python train.py --num_hidden_layers=15 --hidden_size=384 --num_attention_heads=3 --num_key_value_heads=3 --head_dim=128 --intermediate_size=1536 --vocab_size=32000 --hidden_act="swiglu" --norm="rmsnorm" --norm_place="pre" --norm_eps=1e-06 --positions="rope" --rope_theta=10000.0 --rope_fraction=1.0 --qk_norm=false --attn_scale=0.0884 --bias="none" --tie_word_embeddings=false --parallel_block=false --init="uniform" --init_std_qkv=0.0254 --init_std_o=0.0315 --init_std_up=0.0363 --init_std_down=0.0363 --optimizer="soap_variant" --learning_rate=0.00984 --lr_mult_qkv=0.5 --lr_mult_o=1.26 --lr_head=0.00609 --max_grad_norm=0.5 --warmup_steps=200 --schedule="wsd" --decay_fraction=1.0 --decay_shape="linear" --final_lr_fraction=0.0 --batch_tokens=131072 --max_seq_len=512 --doc_mask=true --train_tokens=503200000 --max_steps=3840 --dataset="wikipedia_en"
Each number is 128 + 32 x the weight over the matrix's rms, rounded and kept within 0 to 255. Layers, rows and columns count from 0. Numbers have three digits each.

# layer 11 MLP gate, 1536x384, rms 0.0361, rows 1336-1480, columns 288-383
100175209145114120137098063146113162117092124155175106161185137139137092154099089149084085131187065171190116092175176093116144115135130108137133092116111117193116140151154139130158147082089132094131105108133151152156138082124165090128130081177165173159152122061051135198097077134106124134
104136155143124131180138140123122132063175151144191125177137182108121141121084139139189109107175111151151116159038105146138125089062134104118140159125127138126167095130107163149151155170164174145124139123092124096119174118123140114107090137134173128078106149170094129120125126107111106084
141158161144132065101114098155184116114121130113103166086145177076113145151132108127133064187088162214173150162193133113136098108125156151181149131153092088102094147131144139126092154098165171153147112130121064089174115109120105185159128165082131187146100052122173092110085120138150142108
166115129070171070171136148092081155157165134141058063142165160139098075085094084141120130119116148134111155149142202166156043131175115105072156173080114137076240185171158147084108073158087151068127061150116105149157127136158137138096171124119131109117096179215115224073136151170102142097
155150135155095137095110144151084114156153134084110101180142197130199108095079109206086150090143115102112045164120154099110139070134161098107163148085152093118039132074139186166109170153106089164082062104117155098136063108109096153145095165089094123097161113115157129140127157066054105100
126129134117140094101086126138147144152151140103119147141185112147147108185157154089129152106147131140180118170114118142126202120169111107077125132154126092117077162173150103138159142159108119134123134151103151117113080173106138102150134099135111150126094100169133158159138153183124094111
107120161184142156075076176099192113157142109184157137148141115168163089181086021143161164204117150154116151135159119145045111144065138090110093119119129122097121149098087172156097162019133147148077143117114157142122076191082060169082102121108098168126158142114111136162138162151157146083
176130103094181156127157118160151134100165124089147149112082058094125175109158070204161123135109147111151147158152105143114150152170090114099090140128097167164106096119115162038148129123125096134170130095096085066098139111098156126126189138179105172098160091142117143090117146109118100097
117162179107093159112159104125157169143133136138121114132145096138158161204130093133119103175114137113141129165130111136064145136126152104161105127136101117110157096161207130162109110145180144157158135079152106112176124147132089129145150148101145131094095130150212146156087132115167166105
171071152086108130038099102140118155089131095215134135112181184144110134135144063115134165136145100108141130143134102134057152123167133118146114072096106157168127106162083098079139182137080148144110082146105107135107132155140138130140134121070140182098097091145132112195080141147137079133
102134154104161132172063059178123098104087175154091112121144156111127108155140102196169149193136123136162147110110141169159116134067133145109067182121066108141147131143133168122114147100093103146188152098107052134121099161147124161104120112095112115158144182126100067160121128087104152139
166102119170124149142186167147132166112102075115128142174131121175090154104121088102078097109162116105120109134113117083129172112072121137110087125137125117124131161139124125116125179123153053126123102086099152119094146182152117142117103176139149121138142040113132158071087193174136108166
151121144054100141178108122116124101166092070079135147135119125130198146171150147100154128152097145134120102101153140157093123105109184099125148096180126172116164147096139135099118061142079054097150116141114110145101142047119101164126083203100101141124082119125139191090094168130139066148
143142132096083158146168122100137143121163090087101100128099118151154146123114087148164133135100147113107081103118084101153109112204106135060146105121117088100081176176107148113099111132068106131139125122115144121118160151027083159095070098130143106156207148128168078119060132125133066158
174197122119111124072171162082130138093154143094136095175168092084206184173149125151160110157108148081100088066094103142135153169194196149096077154134163127127139151109132119132177085094110119134115057199098211175146101057197173153090160132050135141115117117071111133162154163125087111143
076150123142149088096120112178098112160137127158112119105096085135120173107078075090148109197111169079119144091192143159156137121121135082049133129161146127117188151171174130115182086107149122143093138132186148102143146111124123143148100071114116154138060146107137115132108134169177135099
078097108082123129121155136095170087103194108134150188101105181097114187086112113113133155169073110136096124119134075119104130119121160103135117141135112119137103162121110142126100138106085116119104095112163154126067171114061155125059113152089203109113113116147173081131133101105119141100
133191079128158131132078146108159061141080124124152102138104122116128111122189135072111117153166167116153123132179140188162104090151113128124163131134138117056108128112142135106116113093084172120218162198098101107135142142143184182151077161088105120117031127139107172127112098158116158146
184070125086099145094080116075134174181166089113155105125154187172104168068090064116136072104165131075121163089117110111146156154134121170097166130166114088103126130085133189134107115077151117138138154092172106114082166065117134113122186079098102110124114134164115100067146192184090141134
136125104124101168110015096167134117129109147125107156151068102087144145064114113089055124102109161120112127102104054090128123153102118112123100144141101116172117138215164130197123153125147141081169099218130120150148129118131127165113123156167103123088154095192132109140102036174187129101
135129136150097146141158103119113148115127097091133131145147098139162114083160117191141143097128164094114116149145131130090114183163103146182132114138077141104103147156077189182195141141122104118107121174133091134122089098149095134122108065142127150127147193059099152167111114172157117122
131078152134136111114082131177124183181183094181116098161136121108114053160105172102162140206105088104101108061137150146131198165115144184081178042174120108098157105166077100116173135153131155123102110135097119173106111127175107135167111145119139145072138050128106175083208115110143087095
127100140086103146162107117114157096109055092134206146146130119157158088100135135162086140120123063159091111164120105113155114136079165149064168126142166127129165119122175121162155115109108159171130092147133119125145136103151188122103163117093163140146133136157094097062175147119127118132
129165201132076163145165093130093115102107109153148141123094087098100148125137142153136121119145149129076125139143118149129128146129165094143082154129121076136104140123113156163059176137177178113101113103154129145135131171069164146122144169130109070109183064075133116094103095145139156175
104158181116096113168135100114104107167091112177147086119141125158115180099138153172099196125133099155140137130069174134144135124078099089134228124132167198083118115172148074130161108144156110093141143139137161141140174114112120113168118112148141174152172090163136130159123192149166102077
112135151063134141111098182175126166152146168133198140131100173156121105104164115140123137150124155205145163097113115132140173119129139187165172133174132122120123077119071116070121113129104139096097132188143103125075126129140104100100099125131121125140115144117152094132133180133122097112
103119120208101128142100087135121148115151123144147096098132165126118143133104209168132045070171171151093165138139164091164087103101119232126118157145159164103177153123162106092169125108119133161126139115086125079130127067142132137073124138135064133130101134151078137145097103186109120175
203136116081183101170167094130132141100129175159151115181164154101211129144135162085167148093141203133080131104111104083135142159111099142139124140044085133154167137161060074096153127152154187141127135131098110111112101087120124141116065120115114075108070151128155085152122112148099081133
130166179113140106102115143118113123184090119118061115134134155129121178147149156155131154158137164154127129125132161143175084146064164123096117111117118160092142212113051097129069144098125102137073154057114156140171165142112129144113095061133094215098120120145124102138092146127092094139
115126143110083143148130227123135170103128155168095123128148143135141123125138137090107163174148153133118163058159148080104153163091094148131124170100157104155127179167189088172152107163069161102109098142071132102135108139193151106087131136152150150134145099108152138102180106123150177126
133134142162139165109112094138134140125170097127135152151114111096194110147187102109137125099167114128143113096102172142147142130118075153145125130121076050106103120133119094085105123172149145102084160120101137100128113150148086125115163098130160157129171146141085089138109169118191148115
142146105053133077130092114114137127124109102141098180080074180071182140167128133139144115083093139102113136088119154141158060104098111096120177127170108142083141136136108209075119136170141123135085153094138115097125158132124130198114155154148185103059145065117174146133084156148143162146
148097141102055138154144092082156146136111101119164107154159112143167132172162168151175142162146107133192112111183084133130082120115046080169110144120094103113078116134127098123130173126070152103132134111163118137221084137123160121094177153145109097097132149152133159077126104118122100175
161135076140081176123171125117068104103102081130092140110145092118149096119158094175117132097147108135085102116085172113186139138145099119189077143125066173104126115087125119164084126153125125191170158140123181091099103140167183184191106129140118139176173124094146144083159192070119133090
144176155162141089122133150154075192125119142173097092149117143125143122051100147113116087134154117150160102096095158167123092160139130099102119109097142175148134170114115103111137098198104115164089111128186147093121191156170128162129145123165136124110175137171147135163116102143126136155
131070166158160110090148165125119146142204110128159112144093173104147086164125098118139125170082106181104096109110158099147118189058176196165065149156128137178121141133184127062092141099190218113199152134146151161082160095130103117086181120158112116138155092176123163151126196127141144169
085138161094127112075101090111150130114160131121171078135089126134170154117103118127119133147106027140115113148121143126136163137130192185095097141186190070108096060201127091124085103091058131154157134090135068145131177164149105125101094139108077149179115101097135095147107137118114167106
177204155088163147102131090045119162115146117127108102143072159103156130120090068158105052120076187102089143133075154105147134153143157100151113151078087144133101141147096100128081144133131178136091148111112193178155130109088124131110152112151135047187167093140104147097133140126103150143
164163073171144125174124158137175157140108133131076132139100177123123111089096134163143124069135110137100175108109092098162181083130163159115131181125138113147130116204141115102128140173136084182100177174127102097098165080088139141100169180130154098122143084146088125165118126127047121112
148129133102140128149152113180082173137147116159109118040143080076127143127142161105138069160151022170191104122143203110084120141176110126097101096104175194156141094138066103160091191064145065129121099089135080141179130187148164114124186137127133149139131122115088089112159124114123056126
100148160130193115132146066113109100170149162136146130113162101145098114222070107141132157091040076150091171098197112074154153045178181100128142133094123102099157110144095085149097123124123101097059141150082057128120111119179100122111185131081114161088106175115117148161162112167103132141
168048131144162131170092111191222154127095141112101163122102153147127106138171092126120058074134144111131149105151154101135159169163168137103083121165102159185146124076194181111157127143142130052121150162127145173146119104102150173089132122168093217102171167127107135068091097117133180138
136134188125180160115055140115105140127137128108044076132130031128077152115111093114118100116147115158150149145157176111129177084122180112143164167152124089101126108099145101085140109119130122107105140106160143110188171095150138171146129111159129157156129120118153089132113157156084173142
167128064142162130140133127095115134105196065135081116187132081160080116104070147126119096048178107114108131117067123161122109132128099176138149015139158128158150130121127094104152141121111118158106082129117090133093129227129094138132165124112119123182143137226156145173194164133145120154
160133130135138183173126181052120154160158138121113171128144165103184118165095068151119131074095074108098128087119094121116153140070120126147172075155154154174128110134136138147133146118112200112138145153132159159142172139133125181079145075128081123104133177117142130114114171135105114134
160075133132093076149130041126153126116148157064146150081079162157151180118112117082154153112169116093165118112140165165114116087112115182150117159106087111131101115136144091122135123149102084151156132130171162116067142134095110120137147110182104154123099109131082153154184106122099121106
121136123138093152153145131149078119138144103113097152163127108123096118113128114142128175156116151121131133087174148131151141182086190153104097177085106081119090131106145122125090145181117128097095160098132116151132142163115063133113079131098139127142123105149119135184088098117107165121
137115132087096135086124103109196224099124093075152167120089142085167132123108100202184103147169171145080114112120118088144126192123170102077103121110097171136160117167133141175117188104120098141142152135099170104112179150140092152095179094099125113150091106110119183115169144125194107052
099132126079135129133093071099116132171089175111153126116138127136147147067087168152085095151091149080097171144152096120150113068127142183132154149107144118062091144125143175186109104133119126147149093144165109135159174113100121183148109122070129139074123082106110140109118164147123086181
158148101096103141155087100141148092167175131149082044073154130157097084117138076124068091125117067171104112129085080078122113169105115145113099140136110098052196087140125123092172185166087161107149149168138153097157131112106153133122156176116147121098113122118114104105146107122111159135
182099131142122191199180095064137148163139110094131142122142176169123145123128095142115137135103160110121101100088131083121118110119175124110120124138104121098150098193195082139165073123209097145110121094179096138109109173096177178151040112152138158155178164206145118116095073141143168146
096134098157080064109154161086202138175136149111164127172152121166103134117119118110140113128092159152159152136094144147120079123097089145107108137163105111191084095176076129142123104114144155158128095160093152114080135163117141079115110149096165075192137092146152124109141175101142098155
083141164120115140103154099199128124131139169092117123086190097170196115236150162107117181121164112085097078091127144190122145136100162044101168147098084102113126098144121145148113154152087120168131099137155119111184170092138192178109109111157169112063144157082128148083146106127203132146
130073099114067081142116084102154105131157138146129146105122078098145159135152143103136147151145149126170140137116146160122132156190124174096107140107072084076132164157140160147185109096139138175124124099173165064119194134145147142120125072162168172111129114169106110102074141157157117186
099114076147161115133153139062139097053125096138128148126134132127147094119087140064096092152153174022127134168076111156142131142093132123138139081189076105149148085154106146106139106131158092138121158143143074140180185096153106158109171093180088109082184103103165099120159157134162138129
136130120163132079131142126152069111147161062173120120134095084128134152181179117137166132114148090100108141158151153109034138124180107072105120103124173109089156126096073101094164120146112169161135092214109112151164068080113102083160192121091088107136175172149193104124138087182094122173
088136160120161114097130137133154164170150106176158151136094099128185160102221120108111181142126109136123055118136127152129127112134128075106082088114144107132117156141136170138086089170108114088141124109081131184165119095178154154103115127121167132125135127160132117176094157120093139156
115138168147105083109059119106173101153139113128104128066117152118149152157156149130103110096124112167158102143090191086161118104105130104160113119157126101088148129125092072184150139112143081112131088130165104037150109015025207093159086113098151099168095202136106136138175176161112146123
129141169080112168138094055151136095165179137147159118109109166175154151150159110102131096170150099158091099096109106109126151188112138094163103081193178148111141179145117166126132108127070183106149094129152134118111136092144176105085161097125160157150131091140107095109162116212120160173
147095162181176126089094075175122156093135097083156105137123101143126135104116147158090159144128164098162083183146188162113106093151139127102116130063123147110177098163166101193068072184144135090109150181093119086147060153098154117143121138133156077101092163180107134117163108095141178115
174124152105041109130125120085142114096171090127054200100129065108212167148092146066163123072121085093093114191088063108148185082153142107115154131142066151168158096175089143138103206138183082103074110122156122118155213107125145121098124145154194165125088092137108111122114141139149155123
163104169134205121122122141197148158174111148107124158125202087097123158165109108165119116105152184085155122099157198080146155163130180124113152071194156121123144168172138118204097163102092134128157175103072145083166101218160117064153094123132129127122128102143150163114095183060092142178
177082129138084083086113094140078097125062078100130070127117163080172153142069124132066114102111159103086170099110150118142065232159144153100126124107122136177118099082176117139118142110148092189094148138126084125124161135157149161100095121145158138132148108200094083148054123154144176099
129208161130098139107132090184141080105139160138094127112158129053139112131120101128161137094119103115089122056137145123165100097145109093175119138174090127074190110113075094149121104107090089112196111133149161106152134100107060150141118141128104093097116155141137112142135095172173197103
097107126132147098105103115052065090163124059110111081147103106138118157133150120152196095122104155118156180170116107114133085146096155101113080081146156165097123136087206126131121085149123155145147140122111108113151111118117146166120174143105105177076104122130137141098129111092130104119
069116171076145085078137115197103135147105160181113145152128188135137184115073120108144166143083122117081159137101130123159088145116137091128172098109075110109152162121117098132118120218137127084148139162146157149105143124079160175099146110087127116134170114130153092154131096164135114169
128111098129134118107146117142083169201167074145151176114127099142107147144143121101115076149128057126156145131109146144073162102131152181068096119111089128090155145130191090124127152148127109120134092092143158159109110114137059135119110130084121125101139126111165125130129115128159121082
150117145147113108117124179125104126135087119097112143121117120126099126116154116128114082079123164166098139150151138143157153223182071087104091101138157163101097138120139096226167130117133024095111084220139184045113111151179069126059096154168137070105101114176091090059139157094205135128
111132112139133191121122093163086146077076109068099146058119136153171110149154162091149132121118149118139145081084120107120143149124053171155122117159158185082149158160137112156127094163113117149148128081135116154171114039167130116140155122131126166167100169085128090164086103146146119126
082116146133205099155183064104201096145142163147187238047100154143168166210099118108113123114078144139097052107160109132124115218152181131168082086097112155194124138103151132060153121092089107141135115122143189097083130104075060090178111068188120132106183101138164080131107142183164129156
083134111136141144089154077140136166075140184125114136102141092157156048157075125165135167109152143107150132121104126069043122200158091136123109108113150074086130095155138098148126144100120133142144138114098160056086125110120137075148165123119116068141140111100079158161135075127121171131
134137104139169187136146107100075169071169184175110129128081169096162116064100139168128100161098131160114106130129168148100069166129117160083151191094152139163149101149102089148104173138131126183129088152154165169125131119092147255109155126158116100100108141095126189167184170120127139095
143142151107120084112094124127113143118206145084179183146178131167108121203154110161162114154123115097161125106179162130108111112180146165118091099097084126094132160155087075102136150137138099078156091130045140085077091158123089139109124107053113083114150113125114099167136156155068146110
217121113140106165148073105086106089111093165170099116071085142112094066172111086084122145153112158145118167091140048171120155082092151125181191103131116113148128137135122126159097191147108125146149101154113161114129097073103126179108117131127131134111161110116094114102125165152095219111
123127112113092137097101089126146117127110147145121123137148150166128084129135206127173096126118149098106082182153098133155198073153125116171134143116164162105211127161129112137137128115096100107077121127138134094144115128110145075153117135143167164096185165100158133174120115197158133096
169154138139135130096092094141112151138128125129184093077114057110173152132144104145159114066090082144123150148145142199117099121144131175131167136112137152164104187153119176146111109120138147141097083154133158139122111135141169168143132126114115088161148174124192113157146091179103148175
124148136133122201147101181115071157126173108158133168099129101122139136087136155170128158090141025115101052092150128152121139129144087125119108095134143129114172139124113162171116141081121175189135088080157083081118098085141147107049147125117136109144197140146091113073104179192118139138
177126079018129205222104116085151137112121085132095141067142146126152123135141144048132133115108155167062142126124114099144129119082148160174121133094133060062123148148177145130206191060114066118103152081168070125091113131100163128134109111139141244097135136141121137137118077159136142153
158143114099195146071150089136124175144120044105132145097153076172119118129142095109059114150147125120161162078170142161182105139152097188124121125134173164134134119130106217163118118108133092160158080130171129106177128083124119108080088126167080113126138109092161094111104177109137127113
064162154091139137122116122097137136139081081092118108160209080117132146095177118144105168151150167089127117174181161113137103146139090163039075129161122115123143129129118105080087107081099180123173108196113127134115094164125166131171145100108132090069139076165103085131149120122114128150
117112155113123119157166198107151128091087104182173135121104151172096104111131050144132117117091177116155085121093094086134141128185083116083108103094181109151113121143100103100141152119143138126162103134104131057123112094157138143038159129176112106143094113128124127141122111153084111122
106068177139117101137153104156105123165159096108119097096103128104119134172174128151138084151119163114148113099117125142094126138185117162161092053102066137180097112127175097160130143138170103087138149114127091044155109160140090213102149197095093147116095122095114126216138126123119123143
158114150132129133101101109141177107114142094097169079123050100088080163132123079177096136076093105123112142141112116164079091067095167203124134164099100143094128113154095154142124106143154120069133186076187119145169088089117171154061119124089129107095171143121134085044108160158151186118
111157141143145154134107105108113181142142044182147131088101139103150118121147114127168100150155137161116153075119200197160174120152222155118103124153138107072131152146142093135166169135150164149156130157177136176146117156117112176103069153067138115141160135126085068167062172195105152125
143111154203160103216124154112098152114068122058105107121102142127125139162118131091191180152154124114162073133118112107132090117202177179115036141124163070029064146087148184096158100101089162133108182119167128133141117177171115118204122091097133071135104148095141158121156087162139086092
141154166157142137132100134141187162126169144147139160135125122150147130108114145106119148121158106185090107157119130134178093093116150123114135151110132083198157124111127085135099132123131124156104139151137110125122211102128178137073142140139087144080106164137092121136119165106127158128
178089139145085151135174150084135101137100123143112137096143154139140128135128184135073176139133116148140154117139126070131102166178156125137087088116122116140141081163137133140076108129148136101113123119168078132144120188164161161109127120164149120171078158138104123137096134107167116112
153133137135127104085162129146125065121173115125106151171192164161120081190172105119098144131131156193154124109075096147152116142126193168133154074104157114095127145130143075155091087120100189131150124207094127140064127174142143126090092086126160142134137196142128123111135076121088112101
150144118171060149116075130096134081142120141112107167099152087141104150132146136169096095175153166163045108119193125141152107094096150112139120125098079129146069128174136195080149104157159131111102128129129104189124101150169157099069136130105148090126105119157172128108131100151041050128
193202097146069127102144114095155053159140096183151103119102060183108146107098082144123104120197144127144096189137146166101196030083150127048144119143140107129230138139118099125124111143172090103133176191148109100119163101098127076058101122100171063069112107160149136160139062151150173132
106146158166087136149094146184111166146109103195121098175129164109172114117123110099146157173144169130096178083182125167154178137112107136137114049139105171078192091116163087108201107095110135161183096071121195188147198124129172123124105149199132119082111153134156209102152101127136107127
144108148110137201169075144066153149194038160132131069151129156147130167178133109142175163107100111104132133119133120095151162136116153145166165127153094122163070121146129174094124146119116200159154174152076114103132148203080108135143165131130149116159130142055140113152103102097187099083
161123162139090127116155123122156079088202135096121139167122116158130129128099085092091181157142136130187102131126153076110173184121098099081063109115199120089094127124145133115105139155119065135047135114177131158047156095162121112069115094151109080079148071093128181117115157081163124125
108125100110113147202080106138107154108076162160134144102131165142154152127170141119110133154111082128076150107048064147158130134130171136092103134110135102186101174139108171106131102140124139133090098138101140128123103142131130112116121098100120167184093142075112107129159120031089142078
156132114159130103113140187096133161184106133162119174177107080124148148107088124185171143105132185086113037111131132120133110128112099095154123145194130134151099139149135138133122141053158172121106133066140179162101140157138146158122158076145116105085092105116139096152136156164157155053
162148147159142151125138157154084115105141112108161154146125180115171138130121121118080199073173170099109082169177146127086125153122111136124140141096139131146153140149082136096078116143134201092104132173105053118147092124155034130186145106122118105121132144134155128177135146098110208153
140110089154074079110104143109103073181078085086179152099133117074134144147100137125153141084146152143136154137168139149149183159067166101145068090084141059142178128090159157124110090146124131183088162167163138145102069117156195166141111099170099135096162176124156146105125151158186133143
096082124172069097126131162110199094113079141146132083119080117129123114111134135120133084128149155139113081163105166175164130152151130101131101167165125106163215186156124132115117098137191166098024133102072116090093139093186132152104131096110164129135167093110098171171152159153126127109
130133146143126130095112094102095174155132120149119128126153112094099125069137160124125149114158091080124127070129153100193174102079109113168123125125126150084122078127114190128132117135092110102136098110107126137056176162083115114138096096197181098118155117161157099157166127079107197109
152126126103110124136107167146112134169155144152088163135150118081095107106056140147124158102081125145129164119176187110180179156104108179201123147176174071106163133063108117179135154124060091150160143136138144214132137150111166121156119137148112108124114142120159102153098151162088143152
127150156155177095136122101092117113159078150123174138119163211137158102171061120128116114174122090173062119170106108120113063145146126120172156182146108081112117161144078166157090122086125162115148150107133127146108109127115156111087083124124136110119155200067138094110090130115107107139
089112151106128096174123194173127140154114152187113084096119196143150113139133170171157141159151097146164126089085146112100119165131161089144142108090118138115103092192068204204160107119149146073133153127121109089118086081106167122182093125100134156249140136113126087151161083104126076112
119177089143123103139128055114144129157168104148157166086091135139205129063130083088163123130139216158072114159116164144130085105105112165168136114144106125106109137100160141164102137127105109165137120096107158106154153167085178165147088163131122178062106149062116153060092185167109118175
146154176103136176073156121111065137153097130163117123112132132136119171131131129208150128146123140150137103101136169119162088164103141112204081134159114139123157158190134155143180096058148111164148128127133127140126109105122096134205143075175125131115175117133157171141079131113137120095
154136155149140115187152119136158119191139107235099102118114151158153055162120166154099158080138127115121126125096112104207190122126153032135130175155145121087158085145128134087164130117108121184099158158152129068125103102196150217166110075139142113170136110152164098102161087120136097208
156110109176036132134103071135121145173118144133111083115149117198125140113084162084235117181134118115143085140133135153147090184163082181079142078139159139125138066107191206121065104063076129093146125113144093141128148159117172177130157177119138126201088120104167160127175108159093063107
095128067116114128134141116175122184082123109070113061114166079121107116131157148114137070149132160167206096161140149148160162189101130181086158126138090140122132113132169116139120113175138122139122147197108114185120112149057119148105122133118111171139141159133106138169096154108134166141
158185163089128085064143147174102169131121114105122146141150132143075139181130148085179119120143134132150168136184105167099176164154171090154118186177085140109127135117153167135119096124152107078098096148131143200180132106143211136125176110157098148203117149103141129136077098174123153145
154159193143143135151136127156135197163097120132184102098146150074153175133155174135164107107130176082150162095083160131171110140183121166132130132132127102121139136128102141074080102122149160206122116109106117179154074110151134135101079138128082056155150168149102182158098153176103107130
126132135167073184117151118139171125131128143136078046131097051128114094122162084126103115126100118134123099121139156144111139124090151131146112147149165088128114170176123158152155089105132163089168153139101083158141152130129090132136148144135115136103081121072099165125137120121084120069
053160162165111168144176160117172134127107135115143159195173098115097110134112107142187071099117119100108137084164160166125136089099134169074123140155161121093124085153106132192164202131122153192103075132206119120170098120085101137096126109048117157143169082109164128155194103091162141090
151130152198164120180133083132164101136082133125129126096139183124165134090049145070133143120130131099129125139157173203122171164172118159069145101123134132110202149172068149160124137171127100087140134172135151174106098135132145093115177151119142153129106121142110147156117101103151133130
128107177136173176174136141069166148123145118135129149131132154156146139150164103109135134104176160070087119150121076157148156154173128148081136133091116124171162150165136105189097128082148123195166124087142174168108140090154107121093144078162094124113098174147171100119114155080137150105
181152101122095173104082139117145136062080101144123058135115133115064187201110118127071167143126167138134087127112144127066171151113099049122104119071097168122094140171087154158166106131098148106132122115187121152131150120097137115109082127154135152116139134162143087161099201055131143084
178123133093147133127065168080117183177085136147149093153152127112165087091110095117091145156120118124178120134164147131146225111161115112178111115140152166138149141149128113104127176153136073185138049120143145140111179103134099092135117137123115154120063137133138133157168082100138132097
167124129055106088113143187124199152175091157126061111151165126139140153131140089150088155162116131144128085110178142103095129115137138120118120149129139126147145135152095067154136101175144120145165153112109108116108114113076103075050143169161155118133109092184088147063040162137068202147
125130128085124116153131138069132135076105056111160130108114146123106076142106099120147133132151083097159141113097100073159141186066187131120149119101121149170092076171101118131133160164144135182152141090136137135165110130095099130126113106159112106117158134112164118138141133126154141111
130100152158084163159130125095130135212138189124124168116165157130156144128110162146140130130110107089162153124093116112141163081137070182133110137151075144157103119074123109100112133080136137094114157183153122099158096130135110128054092130079153118131067072120152095110206119139121104157
174175107105214091112145091132139186152136162070101145129143143163158147118085153097123082061149134167104143158134134113137106158169115132075144125120087083136105162148155119089109184204047115119175148147082105080120135164103160149132092128150069118151132142127143135137116153024108131107
109120164118177097110176124113192135185065137157090125137101134128124164160105209067104080173126112115129181123073129120163159131138113133117181139127132107126146153091125128124086110128090176106141052148132081091094111166087142102083080196092129131144139094181151135117092110161162079178
118176102119078136112130125128094160098122087114121170130202114119138075117113163131098082180135120149137114161140182137147192085163071121090066066111159097130127142104162075098168155140130138161149078094115126170143103171151113044022169095078087174131132122106191082169153168126133116093
133127142128166112130090087146152112194109121189127107129167104147164167087129089194149094102138108113110139139102130109145105169120131118129085156134171129095119098093121065142175126104091076125133114126134120160079126151183112109159112128125175163151242147153155096095135131118096148109
146135106098126182113118151123132119135120130141134190143093089106178139167151095151081156126181088105151083146144079136125111158106074125122179106058116106122137168108116123047132162107111137137204153139133187116090144136200161162150137096088151064122138162166173142166106134185147094111
223140057163166059117124111157102169139102147114135111125183128066121146134131134126125063124198160141208116155154117161148093152107144078125104126111158132129108148140123126108099095129155173100129091105174148155137143043200109165087161110140107131109126131136183063092092092127155078101
130120132180036091094112160128096069192133093175140152102168122109101110158140095152154111112124098114165122161136169123102097151142133144104118111109180114181133154093134095171155080143093193112095151171091117135194144115173140099103176116143109148113124098109084143151130126117069162175
140135086148120162077083146145136142120102080148116119113155126193153142151098103132111097125118105117187111156162172128084112120173181140115149135139165180104143097166097095151120170074137108135104163167090109130166051095141099110101115171155135130099148114127146161173107133106127121077
099126102143124160120120108093174100156115072104145106169137141111142164149184166091132126151110189133131144103142196207185123100111145162074114100087153112051130130097100135162159122093177146091139068139136128167102146108130151091102120136143185160093111124121124111124100146066120129067
068083174124065141119171126111129124148150133134149133186132039130115127112077151111119163082194141090164109085110209115140107131114128136235194131077060143179100140138120131084116135126099155100102171111164156117173107139165140128136061074159113131125110149148173116099099163133108102170
161196170121085144095088125052112056197157066156104161093149102125135151171078184085145095103204166145114122102071146128129131180205122101081131105140141101101178127151109167109141117120094154133131043106148098143147144107087154199108075072138133102135130121160102071093105139130136200130
104165108135081073141110166133140097188160145145091078112091177148071117136126130146129159117125098205126153095170069086081105132126131129129119179093147095168127162205137078127114114093076117106148198178129112099160102138089141184160122104124158108110149107112129142121141142139098131135
118112116115093087099157071140153122150066165088148132156152114164125145149135126169216145099157119068115109087165127127099109138084118104073165135127141091136099156119085099105081086188075133112140168113131153112134170138091186143097091122121194150074131176124139156078148128108153100160
114123089089112085115130161053134142102173111139197144128065100093100185060117101219136094057112110154185146166085149130142118119052114065169123082122123114091068092159116104136130092115119154053126175121082185185132168179126136169165126110103184149132106113148106167111150122085140163067
165116150132184121151170110136079097127089128137138102130154137139181178163118148144188162118182126092092052070111112171113199082121100101189157089139103076140153107111117139173156109109090179117134133076098158151092073118152054161120111142092078119111123144131097103119093113128106173125
152122125126114093095122086192120088133151137117122158126186087104151120117156155135134113077162137167130097132082148119056139159094123146115151102129165142136171121127100107116166159140173110157085165159113160132149136174166096145104152116136199154136177124138161131168087133223141082146
164100105167188111101119112124118154138160137171160116177209102140114070142137105108076153152109151073103148169167119125169122121130192129135116158091120101155147116084185119105139097065147154102137066118123126116095123133186176181109077099119084137106134133078131123088090186141092091159
148133100087166101097145098135126157131150104082122177122119122133120152099122130110155125156133073202126181121092117169091176117132156171088085093111152139114116144122148097177110110125134167181111106134125137111078143128218123128107086093068107168135120107157111075086115063158134112092
156145104097137118107091079111155143157119097142140150080133152125159136110151146063163168146123092087093111120096121062095162135142170060135142153103145189132142120125118110105169140148140093083110061077144170147146112109128084196159086168149122176094089084120129146125113096098137121135
172198099128158106178182092166129101143147047102127127188160162150085174082126141140122134127151140152088115090102129168141122081111152186088079105177094187080220137134060157130118110163098070101145140178093132133104134179099159165121137169136113081161094162176125126125138166125102117128
156051066078087185164120104074119129109174150155149120114115118153187115143109087103103098100145170156159095147059184171129129128222104136108140126131087131133168103165142090137118115164075098172110163099095133111141098110128158133146131148171113148112082064134185092114119134112148123082
093119113082134159137144179110163186076128067090181144140148127147092065158188140109126103111102106147139140131107125182130171104170191113191087128039172105154141119187134112148076136099076119178132126138082157164084139165162143121115137146152159119185138099070129140069115135137113141131
135193162113140118088113125094161176196112164134094134103125103030095145084112125113134107085118039140143114121128104079081143175070105112078172094094138112075123085131134131124082162103101160144067137138168099153176143184125099107122120137181120129136148123055108116102118159102130090161
136113136140147095109170153115131136132135136110107111148107139126072118100176142050142111101155160094133133133080140175122190100111094156158111145114145143172146129203142075183156134178140171115119099168125147132138139081078124086112064155107124157172117127118124087113152075153130150133
156142190127156153117144092127073136162147108106132141074108188123113090153119098130183161130094116156146145140165130119152126155165091140164128096135140142138116117068102119136079200109117140196034111152133118134116118109165074143146112143185127143097168096100118162113107140167120068069
099033096113088104085121106085145121121173114165146119112101088103176086145104087126136137119108138100166141178107140127113106069180117166130081102066091170110135157104096171169078106224182118153129111084102130126143080115105127175120082173204120134155095156124135097149155189149137125139
147186130121107156178134125093171141063162155102102129170151124151127129145186120113182185185141157148119130133160119130146151165088152155119132139075127125072118154101155095097173186126073129109150141165128116135163179119090097178152144075153132185101190127181109151104134121157076108100